Part of a small language model's weights: 5 heads of 32 (1 for keys and values).
Each number is 500 + 25 x the weight over its row's rms, rounded and kept within 0 to 999. Layers, rows and columns count from 0. Numbers have three digits each. The size before them is the row's rms in percent of the matrix's.

# layer 6 MLP gate, 512x160, rms 0.154, rows 61-118, columns 0-79
094:498490534482506491530479557506476526538512506488524495527484455509459486520420461471465515489526505486486474479538513487527498522501444484512464525463482473505513523507491516500490490500505525509465500540516545489485531512489459463490494464
102:543502528431525515545499495465442526467509510466529486482509536455523479528473501513520482505478464509505502493472513509461520528482478520477512474510486483506543519483515459481516526450479505500519486492458493483480548470513522457482521476
100:537505470513458487432543504523452508490512515537503493512469491471499498481494548477528484470544499490517499478493482508501495525501504512483503479507472492517533488492513513505495493513483503525525478470491487496502503540518488517518505481
106:522458499505412471498529549468494495491497509490548457492495499534510509495521485507520520511493481571515516485449483492499480496499534500546495488507487489544497519504500541538500472514484518501489495523520473543526477513523523497479537535
097:568477501514506527499498501494507550536535487478501520460466501551504473468485467521534461489494524537534527506446502497484496515469487505511490531479490509538548446480510494505489476525510509480482493508535480479516468572459532460463483522
108:535485481486553507518505494521503457466471505502494504485518491525493527480498460471483488520532505460483497531515497481477530518460509497474520511489475510520505475526482519516537544502492465506516455478527488505528474479400485518515499521
103:498531518536486504560509503472489495486528496520511481548494533522500564509534456564464473511483478513495489500492468490520541519501459456496519525466469503490483505479492560505506507509511503510507552474504500473492498465491492499508488512
097:513522494510521519517522501525498513499478516492472451499544466495538484506531524522519539475515468429467509478504517538523475474480519509514489494503486505482506454471486479557490536455505464492496475505522517503536487534503476528496457547
098:497445529530524493460505487488489462471494538484524471500501474495548517497522501505486532516505489518476495464471507526465486497514513500477505465524495459471518454472509492469468506480472484547513477546518524497509509535501435475492481508
107:500464492537483523475539480473500527494554507461482487519493478472509499531485495466481515478500491484518513526502473536511480490537508513504466484526476512468503533527472522542476509525516493460485522481481524570495523475499534512510478505
100:470514508464515509512502493553480467510506487525516503492485506527517518506525502510503527524509527527443501488495468505527494459481532545494489522524509520529528493462468556482443460449501549481487509509535496568496470498508513455510496515
100:443474495496535492478521520460481483490495514485513507517505492517470543478494492481429470532467503519504487473476491521529488494525504512474459480503526515491524513516515520486489503485525506531496504497479483461534540520499529499551506498
102:494491495470492459501524487496512468489494489481466483553496525481487512516490509487457490503494483494496463539529489491495519528537440513472468480509512512524539499477500518541485504472447462510505553449508500508490509518487475516470531466
102:511476501530483499491522476479450482530501526505490497500510538491473509470479495526516503500483514476488543482468526497493474481440547472520501492515505479525501489478480450488524539528487498490500498476467505513522537497510514507495524514
109:483503502518437497443503473498481523477482506496527497510488483499487525558481482509452528501511492494502527517520511539522507501502503496511512521532533480527507418512505526472516481481495479523496460496540466495504477517503511477501536537
101:531497509503493516498489502499518536488550516504517520511544520520523522489534438538475450500476497497489526499465450501486495511503531531510518488505526512528486566498462550534465516483483508514531463489465503534538457470522523485482472517
096:538483538527504490477518488534507507504523462505493529487518522480512449471488487502553525511523478511484496480483492466515468541499553519507497494509491531484520500534509502470484502497526520460493532476476487546499489450476488551529506489
106:532498498513488482521501512505488468511466485487519500499499502509499511517466540542460531489492451511515493529475528476510508455513497513493527462528483468473523580483542492528496482543472531494507503501504544542510498528505550519501509495
087:557492491461526521517546474481522524546489521523496515480532492518487454461524492484515465525493466510498582469494509509501493477507515525536531477498527526521481477511538497487496490485553491472488503491527467535486483493466482466474514520
107:472468511465514467471452490507502488524483512493474486502469485506487480483474538505442455521531503478515479497487475532511506471468557509530520495429472495523484459491476478499476490507509535494486532470519468509452558529549519516490472513
090:447553507489474525497429479490502515525514475492482503529506496482500497455474443499517501490512488474504513469527483474489496505483486463545421523499501487510437483463493542504491448493540536468492525514549509501462499517498530515555480489
088:460514474469452473475515467519497507523471505519551541553510497487490517543499535500486459513475490540503497511524535524483485506508483533464523484504483471513512457447496484462512503511474548455499476493514517479557524524506519521526479488
096:531479524503506519516528464471491497559513485509538480487515517504514543508492509521493469529499534470468556506488552551514507532512497515521489485528499517491505487511494491497483452513509523475509460535498541509507483502463504519489497475
104:529487475498486514477524516501521484530416474503562476536547502517526497495472555541493517514498470508513525503511554500460517469498544505502487510521532487496505504536505535495488498458501473484497492488502491470506475525476484506504487477
087:477546530542458467523461482520519519517455507495512496516482461507468474511473503526493538493528472482523505540520480516485518506519493511485459549487522496477501513517483486510521521502480481503475504464477520529444521504516485512445513507
107:501480477462463458511469492504473527474514496515476503507502495499551540523471529509499518513494471497533493539512501559488532482504481512518452523516452483418506508491480532481502501502483476536509515529478484522451479486482488552486511503
097:460537475486509479506487469438486514526476505492538558508560504470498490499466499505485481486523503512549514503477472489506483465489493482502520484483511504530508476496498526516523513494494488519506473480468483484484481498544487507486513489
105:548519496530513526542472487474434488494516486573537501469499508503491486499486492521514501477474471528483501521518511512464509549432478476457484490532518485514537548467533481473510509483526471515469517476459479507497498470463514462486509486
101:469481516517529515529541497494474509525491485508488468484461505506519506508505536523479480485498518480488559445538521512477494533516470490497478529525492544564496479450472478540501516487542481453527506513508487480480506496526510503554502480
103:477433458493513509495465528481556509464482494503495431490491514495525498477486529501505510476505460570506473487537514503558486482476453522480508509536513478499539467469505498442499481497526538480532481522523487488520506498522528517511457478
100:508488505473493495499538481458477521531497487462487516464531505503480501481505513479490544530509477517525481529499481498488460464490533471494470466525510480480510518476513493532467501543552543495597496518453514490528483534507489470475503529
101:561523507482477509526464519508453486523450543495462536431514482470522473515504499506504513460481511507507490555510480471543540493511506506528459476523497520483516470518513501494477508556476487536455524504489450518490459485474510512515512490
107:490520514524511483488476495535469529471525539490467490519492523473497520524522488498485489486530462497502536497516490544551453512500466529503540513493497473474504524513463523475555485510473503470496494481505480509469523481482485524475460457
112:453478498498503484489530487487449494520523497490505534509529505529506525458497501496471491474486500511474536478489485518546498524484522514515518464458520498459508461492519441478509503477487521511483486521476501502553473484507494510500487525
087:517476489496520455538545509481505520475505475498475544529462508480491515477436486473491489472476517522449488527521465515478520526520515519517453532501495513496475479532509477511516521508457527494524474435473464545489488505537552520535513457
097:506481497488500508459510463516527520536560478503555495507514514476455476496544452515514487523526514486529462448487515495511508525484505547508522520510479519494482472530517525490500459494495511569532524517522433513524507501470530503499491516
089:513530516531514479472468462491524529457490550504500520511517464508464506482483520493522498516484496481490413470532502496546497500486464511535485499479494521491537505514459510481510494515475504464503514496476486492511507482458499500510471471
106:509487512472487509516512500542498486531501487486485483510551506509505469532527518520486537471470452518538472500482552466509486493511474490513456520465477508520503495524495497504471498499526517515470540510479488462536502508488517453509514487
109:455486472527513506473488506449484461446497499489467493532493492504496523463514493468523509520503499503438543487484491516500462495509493500484506513546478525501474511536479519453462508462491491445501508501509487523539481523488498471502464527
097:478498510497509499494532468478518514470475524512546490480506507546473500528491532548514520508522530477493492502547452526534469510482501502446509520533502479487527471483477479502536519503464465504510537532510498502494515529523508473491519501
104:492463516527551492536492527507555500516529484473540465527529506518492473509498500525497450509520488468515570484462528488480521519515502497484534526524542524534524528516499480475454516511511496521532511559504492521525493445464536519445507522
091:507518479523506508495516466495513501451500537530498475495483490481477521469574458471528543490514507493515538504490493530548473517488520492468465547476529535456467518508472484544514526485526439501518494506528523507505486500489479493526480520
090:558500477495483480509481514535509513483541495497520491485483494468476491485483524464508498533437472532474498473501516462516490488471535503525519486511540506509510517482512466509451443540524490481488482496507498494542548495506527474489529531
105:500526547549504491516498490501402487547498503508510508529499449499496487486524481473507509486492529490498506491481466505467500506530505501511513544457486474486553484510483505465486514537475503509525454507472513509497527514514464473527484504
096:531487496509450460515526457537458508533465493522495511529504480462476452469514538545511454496516504461516511513511487473479493507515486498474531484459495503485498449534466460525516517490470500489481533490548501528525533506501502513508531536
092:494500453501497485491492523467521517461493481507482523484513516427484558468532529514509470522519493543484454476518485487477501479491437503503479488555530534498470470492490514495489541502470450447495523536466500495521514501476526502517474498
108:533513520480556507493522495514516470485517487510483532480485526532505510537487472521499497467509496485484473475556477519511531489528486536492521481493516509482510535474501503507501466520475469455487521511509491498488502533488483508532523492
108:504513508524514493509505524530506506478483508528512510504512476535518493524513555467554521528482472490514509486414472532466513505552532490511544477482501497461498500484550518523525516524487471441517484497508462466547491516491479485528522532
101:506512453494463529508499464533476484498518544476487478465516515502494472466455462451475498506541505520509523519521563523462490474536518515430486502486476471453473536478492499505504518530512507518501504560515465532514523507497505500503525462
097:476506498495498472507468525494462547481539491517513495501470478487461460489521556489536511476534488538482490467501445479550433467491488484492506510485547494519496504511513534540507494496487480512490528540512498491495503487501560515533514522
108:505501479464490482529495495513501483522447537488514502494560503481541521498479510563455511495518493517490511508492574518513496502485483473497514544477505562487518522479537520492476530520471519451518454516489532544530504490498489530531513511
090:524494520479479500518504525480507500447477483540490463470543501480516527459516527519498516470502520518502539533498519483539489535524491523511505520471509485488512521497444535480545495496521503515483489446485530550502545501497517522500507520
091:490502464513500475497498489509486499500498476484506518474518522502515497511467482496497527505489469530560534507454495533488505527474473518462563494507497486486517510466577490477488561493439503522515508507538509466522467470494504515517515513
108:546478505556460472500509483532488490487472535478480467551486461510504478483516512487449495504461460513505518495532528530497517560471562517541490488470497491531458516522439500483545486503519482500513480491469511527467494484469491458513493514
107:489513474536476465458543508494537439478510510539467508538536506463469491508498511466497504497498508487458528534492502505499472466503493494518512484521494501455489483543497522489503503547518496513512515496485536519501511548509492522550510528
089:529492480468511501506506505489538508500513508505469466511557524457493457523532532455466498479510526497478487505511484509486519513524498497492547498517490466470532497480485461521516498475493494486430503524478507468471504489492521497507452544
102:518538501528519498510469474485497461479467510569510510514461482529479467491500488532466558474493491528479491537469547513468523526512527520502510505499507497525491531527437510535464514506476485480476540484508494475513499501489490485528482507
101:490546468467541456487507517478460542496476512541518516480481491505494503506545470530493498534485477487509485565497484561468489516461540523495503489497526534509522502461498493444485481514520500507507464461502491516496490491506514517476476510
# layer 6 MLP up, 512x160, rms 0.15, rows 61-118, columns 0-79
109:484486477518461496514470489423478510501536545521512463508502535463497473506481499486482506488496478493553496533506528486505449515533487480492440492512471522490504534492503511500489478494492473556513512479476537441470472507491469503505479504
100:539481483458508516537460476478529540545500479517508470473514509548478451518496540496445519506479470497512528549477488468465482478527490492476524474500465446522513482500521487534526548527493457472488499469516474462518486501537498504516509535
097:529551488467549505522497466516499524483518474523492468523482510481480521446519537487505486475477505511495505462527505485460523477475535510517512487468485472509544499534483511506488519524499488486497525471428501496477495454477514491474549531
101:488505532511525499477496491542528526473541461520485545549469491495495522495492481579497494501520503478504503498491509502509523536503501513519519506492512488476523479484529499533501541495505493492517522508471502460501511470482488503522505513
093:500483489504494499540497497551511518508515517495541485491535479529561488505514508445504467510499462559488542551504493446487458500474486487495506485523510528513530489501512511497526512457479496513515521498523503495542491471511513443488514503
098:494484520510505522527491513513541479503516474531454505473511521535493509470515515555535461464527533483450515503518488509522507472496457474504489500489509465524512436529500463533492522505528526526492513553525474506514479545485534528504517512
109:529497481442493474504511480457520472482457491489503591505473473517542519508515540501516489529488455459479497548457521472489515500503527534501475554514469519475462489495505471509511484475481482509497470510473504525510511485503523510514461504
098:531491494510507496478512510514535445532487559511459511487527497521476498455508465490526501465513504467452507474502497474481502480491505509493474510524539533512489423525500450504484486464499500544479505473523508504516518496478458496491466475
104:503485494487524535503522494481477469531531472484476529484454505503482508481551535496528495520517509508471496528510482457473544488470517531552528484463483470493495498447503438501503488573500511475469504528488495475467496536459506473482468469
109:455550520477507505448518482518495472470433483470490531533469511476522517500522506488532475488518548514449491457493514496462498519521510495552504497473482465502515516469539541495499496499507528477522476472458472465519480508577476499529481482
106:493469519482455492521484495497474466479522517486519474501485483412514487511469506505452454491488531506481490529527473481506540523496496478482463438499475502455488524525507496485488504455513473517505472513486532477507486511536474519532527523
104:490463509496462503518486541502480478510484529479513488524472469486510529492574496497555493497505502502503456511440514543514456492497499543519471544497501460487467511539505470470486533523542475513501536494545521481496512538471508547503508523
102:519503526488510508493497546513472520548483472558549515488566472539492447508463485493505508511485484503530537526493506490501506547435519506543476503450503495506486481472476479475550428505479543477473494470495514518490465544512492500515487527
105:514514495505479500466429544517519507510478504524517499522513497468516499540493511495501514427530441532501495464530495546527509483470473533491510472485474498488495511486510499486523504529477486506452532469472538516506498498547474501525484499
109:532495496525497507493474474504477505470505530538529487461484476510473492511449516481453502451527490549513459488484499462518537493506506495475523494483481505506516470525491457529523539499447518520486478490475454476512469510494520479486528477
103:501491504501429538498460499494503546496514493450501467470514494507457523536484522507510513506457507500492508503503489477503498509518464494496509470539479500470494486515527526516468496540510537509507508518494482503496489506468474504494482512
097:452556516508518481458491495553503497535507478513541542546484512456510512508494510492517499518488517475496518516460521497535490506511512502518526488419484494531493529498508515576474458477473523504495489480454505483514491523555512489467497483
106:482495482516509504556477492496480494495495524525513501519480476495484512452517520521490487482549556492480481531458507512512496501465456471499505490516501526496486527513566516505498482514510465502473476512570484516490494465482489532510493481
096:504433558524524488514510503471454547523469481506496484479512518489495452485507498534512514520496480443504507473447529479533469451490485514502514477490534508509469518479511496449515486519496476487486517489508485511485524504508494498487462474
097:493479494476543519506550517475478466512495475479490497440481455536467493522459518493492470479507529507506458444482496513483506473442510498492471530542507549485509497511527518467482475522530514516512530506502514501510566500535510514507506492
096:511462509516470541474518490520526483495446494490466505515490493527496505537503532509494502471479509527502507482479546496511434459528526451475507532531466534486528503471459490468498512509491511508579481452543447493479481510485491479487481515
090:540472516552490517511479495504507568477510516529480471469509478520503505487495472512541516491494532492514465475445513504513516501505467521522488481486518466496536488521561489526543543494526474434501545507509538489471526475464532452484536512
093:510495486537479517474464484507509508511508524505448489516506535551504475516488478457493445476469471522519481507546483507469462516476475477514502533475467504524538497499552449493497507477493516539485487528502492484499490461485511518483482534
100:495508513523485471498461484443478474505497516532506510559485520501491532486481504485464512484540525467514549468520490517451505491568491472465528479488475505485495499491482531458517537480468531487494505501479498481517519510503452481519495497
099:484447483510493461503519506516526514506502511525488466498509438511517521511507508478530487476518527508476512504482518468515472507475563502457482462529489503451486509482484496461479470562487488518480499537508489502509483508534493501555514499
096:532534525550473530499514512494575528526562497500552518494506480526480491502527517503499474495493501534499466482481504452512523495470503497487491502533532495515475502503449454474509494525536497479457468509462477486517510476488465510482527478
104:510528490489539528535508511521498478542469517508476470516491499486460506506491487491494569526479471511488486489534533501460508501502472465499490509496478493509509513495548478530479478485552499478569527498507542521486515482464523471509472490
096:506488462546492518483509523470501496514542488532506492499476501482519495481507511459514500488475475510560487472514542553501502476462466470465469526527490525499497448505527485481494501490520437501472510507514509526519513482495533489496456501
102:496461514531528538470477486493484501452491500468471490510518529512494465512502528481476536479494515486460530530567506553525511512527473495513525475468475486446536526529505512494496503504533483524519531481510494499561490552477512483528474470
104:510489534514514525451478447485446496500502494540480482452501505468447496502526485460500515503487473484540509547477522496502524475463492493556511517467527493503473444511529474557487475543500436510524509513470476567493486501490501484534498497
094:559500534475458505480484517534510496551486475488430483514506526501480512479474492485511478486488471507512515484487460470526498499463528484484469511526496488487549516467496466515497481461468469545502496462511485469509481516518449485512471475
096:488493515518509496519487553504540515482511460525538489461517505507473547486478524538471500509521517511512464521497514534508494493509467511513516551542528512516529541521486551534488468502520437487517460549490483539491530484533472506533503494
107:503489522505515522496447502501466504483481520477510492535482496453527492507543515478477506450556467509468554490527474500477522528503438515520471518508469459463468526520543502466541518496541498485496494482527528510500467516471446488543474516
101:489495528451477465492475530524484507505528471470540540454491477500504490492468550483491498506532469469541525518512520520500489495498493538535535505507503520485514535493481500493494449442538537504510510506518506492493531478551538506532470467
086:453548512535505527533478505522540468516495553477515491491443528480480473521514508501506502512545501495485530549484533487531472522487502510472486510542498521452515535470452510513475468539525488538527523536564498460502501500511494530527526489
105:454524497491444520493499490466525474487491483484454494501501533476455478509478487463513515502501473465495512505486522480503472498518553495488480558526450505471515507481486494516542501478473492486491495454468476516470485507550525500485549486
095:483507500510487489492522493514503543512527503460492491507521471515494513522477555477484506512464509450478538507478500481475537522498501495535482469506511477531482506554455483467471476456536499504552521456508525506524526463465482481500554490
099:515489486509463460474482536477547520491455544491490484494511495547467480499491488457500511542492519464523506508505456539484496544477478473470506476466514518524460507484509501555499514548538514470485530460488509505463458490482470487533542569
100:513548473480542540442454514530490500499467492488480461524472495500497444491531545504484485463479533515501511513507510537485511497490509506487541510491487442475546500527519516509445524511525454498520495463508515464525489525532519543480505514
092:531484527525513517473509539504450482500542516486486464487528508484544451500498471529520465548504528534521506489494491495494478518523497477510507479506476512540456497495489497501454490556516467475442493501510503486533494552535527518491495500
098:565513492506520486456497468519502480537498482466529506530494530485459539508521502532525488528532546508513544472508529477546499473528528522521472473506495480487530475523543497523526519511506566489540447499479512479496501499506514519536477484
101:493537536524529492501487501515462479474445493462544494481494528496504496514492491506504485480535452511536465491480473479523545459514465482505486469465479540510481506475528513498482531529503485517481501531431489471523478480525469488461507468
101:478521493509539488539529528506502520489454530499459533465507487500544532476532520539497491486537455528486517461494506506528502539540497521516540496483485522483549502471517524497477495490491485489481525533478507506462489486519514452498496504
093:440508476490516529495511506500551517472514513493499482519473475479514509465474480482478490542476484503486429522494481501517476511510517508505540540540481542502525527560595517486469517545512496507514497481527499508525482513520499479520536501
106:498499481509512531512464492521546471498484474483474524512498524541468521484513486528453512471486514477494482456517482536490513464525467467509521537461504472558504492486522547513507522497459528491531495512515494495477482501545494481505485513
108:560489514506464516504481497498484508478496504527499492539497511491534496480483526549515492491519531536462466500493511480483510511473500540504487494525559528466492545484496493503509479507499502495490540474456493485474521503494503496508513478
107:551551504502468515484493448474538456519479516495515542503465472482510484531499516520447494499497514531486527523503508505529509497534501491517502491509449442509512482514516451484484501537481506510522519456525488496465524527499475490504532499
106:500485516498530487516514488491488473481513537524523525491480509497485474484503505484471510573530518479490490509516474498494530508479493495471483456460456473504504486477521493459525465522500474524502437505490516481549486509472481497521514495
097:504495491490485484463506487521523486492513499465464468512485520453510537522445520473492465535531515509519514497541523490509515512512523475492485464475465513480487538512484499537495499523511526517501491467507499496480520504525509518503510500
099:478488465522518492539495466473512503512511475497494458551510506485494495523460522530476490511479467554521540504508483507512496541514514485540497482541498473462477511516469533503528471536518506499489490498477564481483455540525511512498496546
107:551519515456502480510539509518480465540449503514495470497517511499487509537518498494516494512506479474492502501517466529473528498488525473513508472463483496495512498519564457472491540515495460469470546503517507455522515451480486527518523515
090:491507500529545495482478498487515495510510508522439515532480497515466522525544501530470498487523450519456509475496485569473503530498507487498467503490486515491510485506469517563491437476480501442505495537503470459486471520527506482505522505
088:462474537528547500530508560474513531459512510536549523438496469500461505542460491493525473502487522511489477539536519534512509463491492517507480516470501489484530503502537501503515508508498514516519485506482512490521473519494491502501523491
106:482460475533529500497449526500540510451470494460484487542456521469516505507498491485540504498520491518500484492535470489480495545482532493462462491494492516483487523492523490502501531471507500503476523524506531514524478459488516519481467496
108:525528550557472506534515512548506504513493517493490477521547533501512478505482477470494440484476508523484484527539519527491502510493530489518496502531520492496505491460537493519508486508553483518492527483475530524503542444503469514533517478
090:453525508507523503501495473478501520473444505488508458498500522487542497483521467500527528464501540546551482513463508508506446454540499467514490515504492507493456478492486546486519516485515490538537490504506493478512496504495446528436531497
097:545500456440487501497465457487515455465495505453460495487515481515524509515483490521470553482521487498481569507499528515504525505484544530496516517522505509493475526480479506459550498525480530493498489497447462473506485502508505469538503459
104:506513504511483514482496552477516494559514528510492517480456508524501502528492471499529516537497450514494522530493529477495497488468483516555513509477538491520501468531483502442502561521532500526468491473489534521495494522504527502454494511
# layer 6 MLP down (transposed), 512x160, rms 0.139, rows 61-117, columns 0-79
095:518493487524508506439514535498495500440487469450473493528509499462532466525493536455475500454505495479508522488500480514486535529525492474550542519500500536531539501471502542467563513513501496524526519493463522506509526495446523522511453533
106:521486475521478450528503467539471476490501487499518488511476490495494492518516506504489513517484508536526518434528521506478529525477492506521473441496491471502526471505483532520500486518500460529505535514488522496515464486486549473508496524
099:460523556535535543521501487513528503466551535551511508493530491516503440487525516504493506524506525549567492519528508526504493532515540496501515467484538497525499512499491460441524494498497511487525507490531470507496488504517472514489471481
103:480499534505482519507463485543509543508511502469532487512480505496494484490512478523555491472501437477427509486548483502498535520526480523465446517512507523486507509511535509474479471523484533502495473485467541518494465520461519565518490472
096:545505505507488515535494498505491474493460511500482460520506560502509496517496497513490515524467513509455513479461461484467491516504500472510495483469546494441470511530494483529482498505499489485518515519521525509488504511498504525517492471
103:525548462477520493492458468477517466507542502462520461489514505522516463511519459536508463501488491484477524515523524467499528478477471492452495537552497522455518496471470479482515491498510521498490460514488497506499508533474487494484556510
098:462479521539504504460530480465508558485507488525517484509486532480457513522508484504461480491514499468507504491485460510527481481488477532515478483504563489488500483518491508514510514494491493488508509464527522490493500543520521535512515485
104:475536518470511510488495551504497497499520513476459484531453486487472489509495528509499498516510502529497487461461504488536554502546524452530472514459475474477490484516502487484512500498517489511484453470510514489522477492530525514454515461
103:518497520497480536500516488499514466501552499509484540482484471483473508535531480468485488539488514496502535494478509484496496475515493464458485489553466506505533484502490468498520482518481495550483469477513488527535524537506502508489506498
105:469531490558451489500455497480498531534455490476525494459486528480519499469520511519509451506455521488482498478489492533494466534538491493501520503506542492499441493493484529500495502483472454502504535479500529532499512493534504502493510455
104:497504502509547486517531530543475467494525500485487532507512533492509504484450498490496527477483526515522476490556511499476497500517527511438518465455505513485514500476463457492538500499464492500465469481489514467517520496550488511475478495
105:522536515499508511495494510484498438526502467510457468499481510483512507533485446497453527546464508492542449487535529518499536525502525502503484472485525475507485489457509462475508536488522481500472480473485491489489506512526502450551510471
098:483512486465508487480490509516527553551494529527532511485493481504495482465525488451516548501493486487531468492531510504516550454493488514535499505481445485489513485499498527505513502490480464499497528469554542480510473454421506497444498529
099:491525549520541432484474486476524525464527496496515474495529525480482482553444509544497449538501533512477503532506549482526531489482509495494491519497479506496556489561493510501519525518468484477513499505492537503497473513499492491490498524
094:516519484473514552507508508495481521491514497552509534482513501490505493494489510552488487471508523487483477507480523472512540484562472506518510521462479501489528520509515499491511506491501481485489488488499470489490433476498505487520499477
100:485526506538550541457473510497491522501495507496513489503547434488475561504507487532484534491513510529514489475500495518500515479499477455467481511510506522499513495475505503474529505475516487514491517513486428473542482502472483524512514467
097:516535535499506495491524529502496505449511512511492495471500484479493543550521499539510482483509491484504533495446507467474507539477512521526489525497514503478481461528479488553514460531501437526510475480476509507535494489499466485536505470
100:504564451528520545526519516510498488519517500498522491517497499531492470494488515517541505528517493508486551529528491480478416581479487504479489529498542480488516511544508529498529537499515494500471485529485510466498530463488467484465477450
101:494501484494519489486480502491496534513521522532506527496497505453477492517480517463526508511489542539519577476541532491492492519527436463522462505535526534484493475490476492527508529485536479540510483502486494507518459475492512509506465503
099:544494476509474506521517515500501511543508490494520520501527494458491461490482515486475482484508506502516497465527561497485504507491518467552449492563484515501546497452483536518494578516496499473456475531513504509507523534524451497503481467
094:505511502491515419462468542500478533482515513523488518526453494486493487492487503472523528471514458478466503521537517447508518544492495559476543487553506513541485496525530474494510527482469485452521513494492503517506562470490485512483511477
100:501484521524514535491481519484495495501504506501479454505466441478529496507456470430499520521511467471499480445503474499495526523534453480496466465500535532448489518540513479478456522460447453516507525507461509521527481524489483483488462473
097:515504513504488504491511510455526500492472488472489520485511534531502504499515514462514466499519554512473484523461464545497527518490459517522450519479491536528478506492523454498463484473466495505474507452478520474513515501542502500502498531
102:487529497522487500502496464477481478475460479517513492506484497484507458505477523529511451500459448510476516553456491507534504512542501498522450481492499526534495511494515549517546537519498517509478543474490513499489522498451516483463427478
108:463524485502470533504515476498492518503542486497522503541459524511474518537453480476474478494541542518510463472530509499470525532502472505509487502508527499549479530478510520475467460482548470512474465506489480493490524536510509514499537525
100:498456482488449450537541495517520441505531472473464511529505492466523499507505516489472485475500514487514492478516506530509526506503467516505482466519477467480496492535452508512559504495474521508562530493523545528453496468515472550508491467
101:516488463517493461539484503490490500537482503463470458465493521468534502516537501516547489542488495490498522501469504528493527505499539449503463513520480507496504484555509483519502505540508491530483498488532556516516487501499480511464501514
097:502494544548483565502494506505488545524519516497500514505489520509505508473510534487500481494551550506507499494518528464517463515469501551504483488513538496494518488530498531490527503530460477487519505514485481495527463521505478523521536519
102:499477481481521550483515486545510491476510505478504490520537517443513487522485527505553525513454487487521518530476503488461480505500509491526505496511478503483486506485482551473524509523536465475477498530500507472498508536510495526499488486
098:531484483465532522566525521514528471508540508479530502527501463518548531492569501508516469508542525523490498500516474500511516505501507517501515504473460481534524536503498516512456496489505508528525461415508492533532503491523463508489497515
095:459496541460495460485510455489506520514520474522508463499489484481499509497491506518515451501477497487477435524504525502503543481547517518519489512485518514531498483467476527490539501505511562511507536521477505505521497502487495458494505519
095:537452517581509493486499532557463495473546484454473549528503481535508524500534499461486517505506453499493517508512504500526493532487507487497481459522537513463527477526510497503475490511504506502487513503503497497506487551462520525487515482
103:511487470535517549535539473484448510494486517460507492487488524470505507480509469477509533492438500462527508469541518555497514485518510450512469482538476456520523531480500463492495488484483511495525486489510503515487488518505493536494500470
105:506560519508508577494519540534519522467497511509527518485515489491458457509500482480494501489477551520548460548484510522476469474497508524499471488457461518467533488504532513488485511509523512507517461462484455490473524537560531512531509467
094:505542496465488501473489470507535477495542477501458467456470490537489481519544495514481529490518509460511511543480511505481535519500480484528504495519490517502496529508509469518454475479488473506528497511518542460498524517441478503505473507
101:515456530488485540513550566497469549529497532507501490514480480470460477513530538498448497520522493465525468496492472528541467492466477489477525513512494488483485464503507501520441489499507508513493493469510547523510521457499472511467491476
100:444471510493495475541501521517554491487528479514509467544481483516543487461508506504508529494538486521508540487514507498490490500494548482444505528491480513512501485489495503499511468520478534539508486494499506468481515476493446479505513500
104:562470515508491431492432533504517520467508469475522513506456493440525513518511537527454534492495529464503500495507455511463512498502539468503526503513521520549487485459474528500541519522500471531525503523464510511489529494526524515498445483
103:453511517532498553489503552553518538504454508516530464513495515530518468476522530539486481490463489520493525456500530478511477522504531507529484466457546493471473523500493522489467480496502466489509500488532497522495483468451530466525493510
094:476460509508497476520537511540534517502508482486472506489511460533524482504550531490518491535505467490493485525528482449505550480522504504534515499511525483553517513553496518450479539552486505528488456449493488476504513534491478485461521483
099:470511564518509535539504537532505487510493524487537492494505513545578499498515502507483535513507534496513519497486479447489524527463499505465495547512503500520462529458483488485496504499501518532480474531492496515512490520522491474524514463
102:535473500506521544505477508495539486480510500508525523469499500521487500479499454472455488497496515493528488496498488543539491508529479495513488495489491486458455476499511522474516529451503479510471465475471496468520531507479489488499503522
103:508504522501521431528487528464480522503550488520505498458514495484497462495522550506454505487480506530503515501496487536510545497511504519504525480538500531504525482479502514484517498505510491515487481535507489472523494481527498496499457494
103:502518505484507488516521486507473526508491477458515472507504506515472500484499530509492483514476438487539525506493542553495478495476460444448522505509544497471448489482546498529530513483539495509524492511466466451566499500492524512551515504
109:490548539548514518466490527444511540506509488526531474496534524540512503490524492506462534482466486484554475500506488536506489520457520456514526524530514457512515541501521500491467537504531529475514486560493491514493505497516497545525490493
096:515531493503492554536506462453486486469504525508481538517513482498522491523492469549497484489493489502483474503531524486517440505500470451524531530499453472484518492494503481521509519485514498454475489467444493507495458538483508521531489479
098:520503492531466422458485496459470536472516510487506472516461472500534488476475479542499506463517531494486528527497467523517442486448493519513487520464489517514491501517508495493474568501523498484511523536515504467514513486503551535508472501
103:508500472509501532503533500460494492510514438503495484493521538488464513509496489516468505508537508532541485514514527524506501479482518519510503470474507447478464521525441513532435481484463517480501539553446495478519523477497474492491519474
102:485510554516504478506537478483471474488494504512468485509469540491498478510497531487492496479478501528520513471522493518498478511502501519503521503507489462504473496473437474481481515532538517526514468493538512496492523544520508516522502503
098:492508516494491502480476531507503457507450551476477494489533473540468483519476483523488491565484492505468491460505487467501575499481488492474522508524517518512512486494510475515483507485533488475542527534495475538521521522526455473503488523
104:484504514521465526553485503469457504540474480513469521503542510501466514513504513461444483491488507476527545469512496499498505483506539523495432488507508490528533511492465525490506497452499466513513539506515547502508530506524522510472511488
099:468443486507510464542510511512527485498486515450455465482560535490528503507491559502519500464487466512530499522508507498509504527486481452524492508511504520479466479507472505521538530523458506528506456494509486475517495543514513503526449508
092:534496516483484478478534528519524446525540515474494490467525521538555453486517521485538486484491509514446520515527490529501515517488487500453462515525475513550511490500517497511510475513506518537498454518493513484487523451492488546525541485
099:510516470557481530488500536498520471499511510493508475529472476455478521499501512502507472484522487531469526461512545513495507520486512467474536494477482490459467511492519496493504458464512508515479533484481495478481515489461466473531447488
105:503534517468513510513466536518465549473534514481525516469484481517534483452523482509513471463494504516525473518509532506517498521470494505542525518508462492529540486462515492501563491541521525536513499463516488493530512490487486514470493523
088:475531532481519507511491468518484457492477471500507527507480550513517520486512460512508554461510497538517517503483486462544501482457455529500519531508492501496498504487483526494503484509493536484502489517540459463559494519498511509509502519
099:521553496537491456501466475477466507508466491507500529481477475498519501521501448494466498467470503488509459505478519501477493503505510525510459469467538507508461485482509466497460514507513511516507495511522504455528503462526483485506483496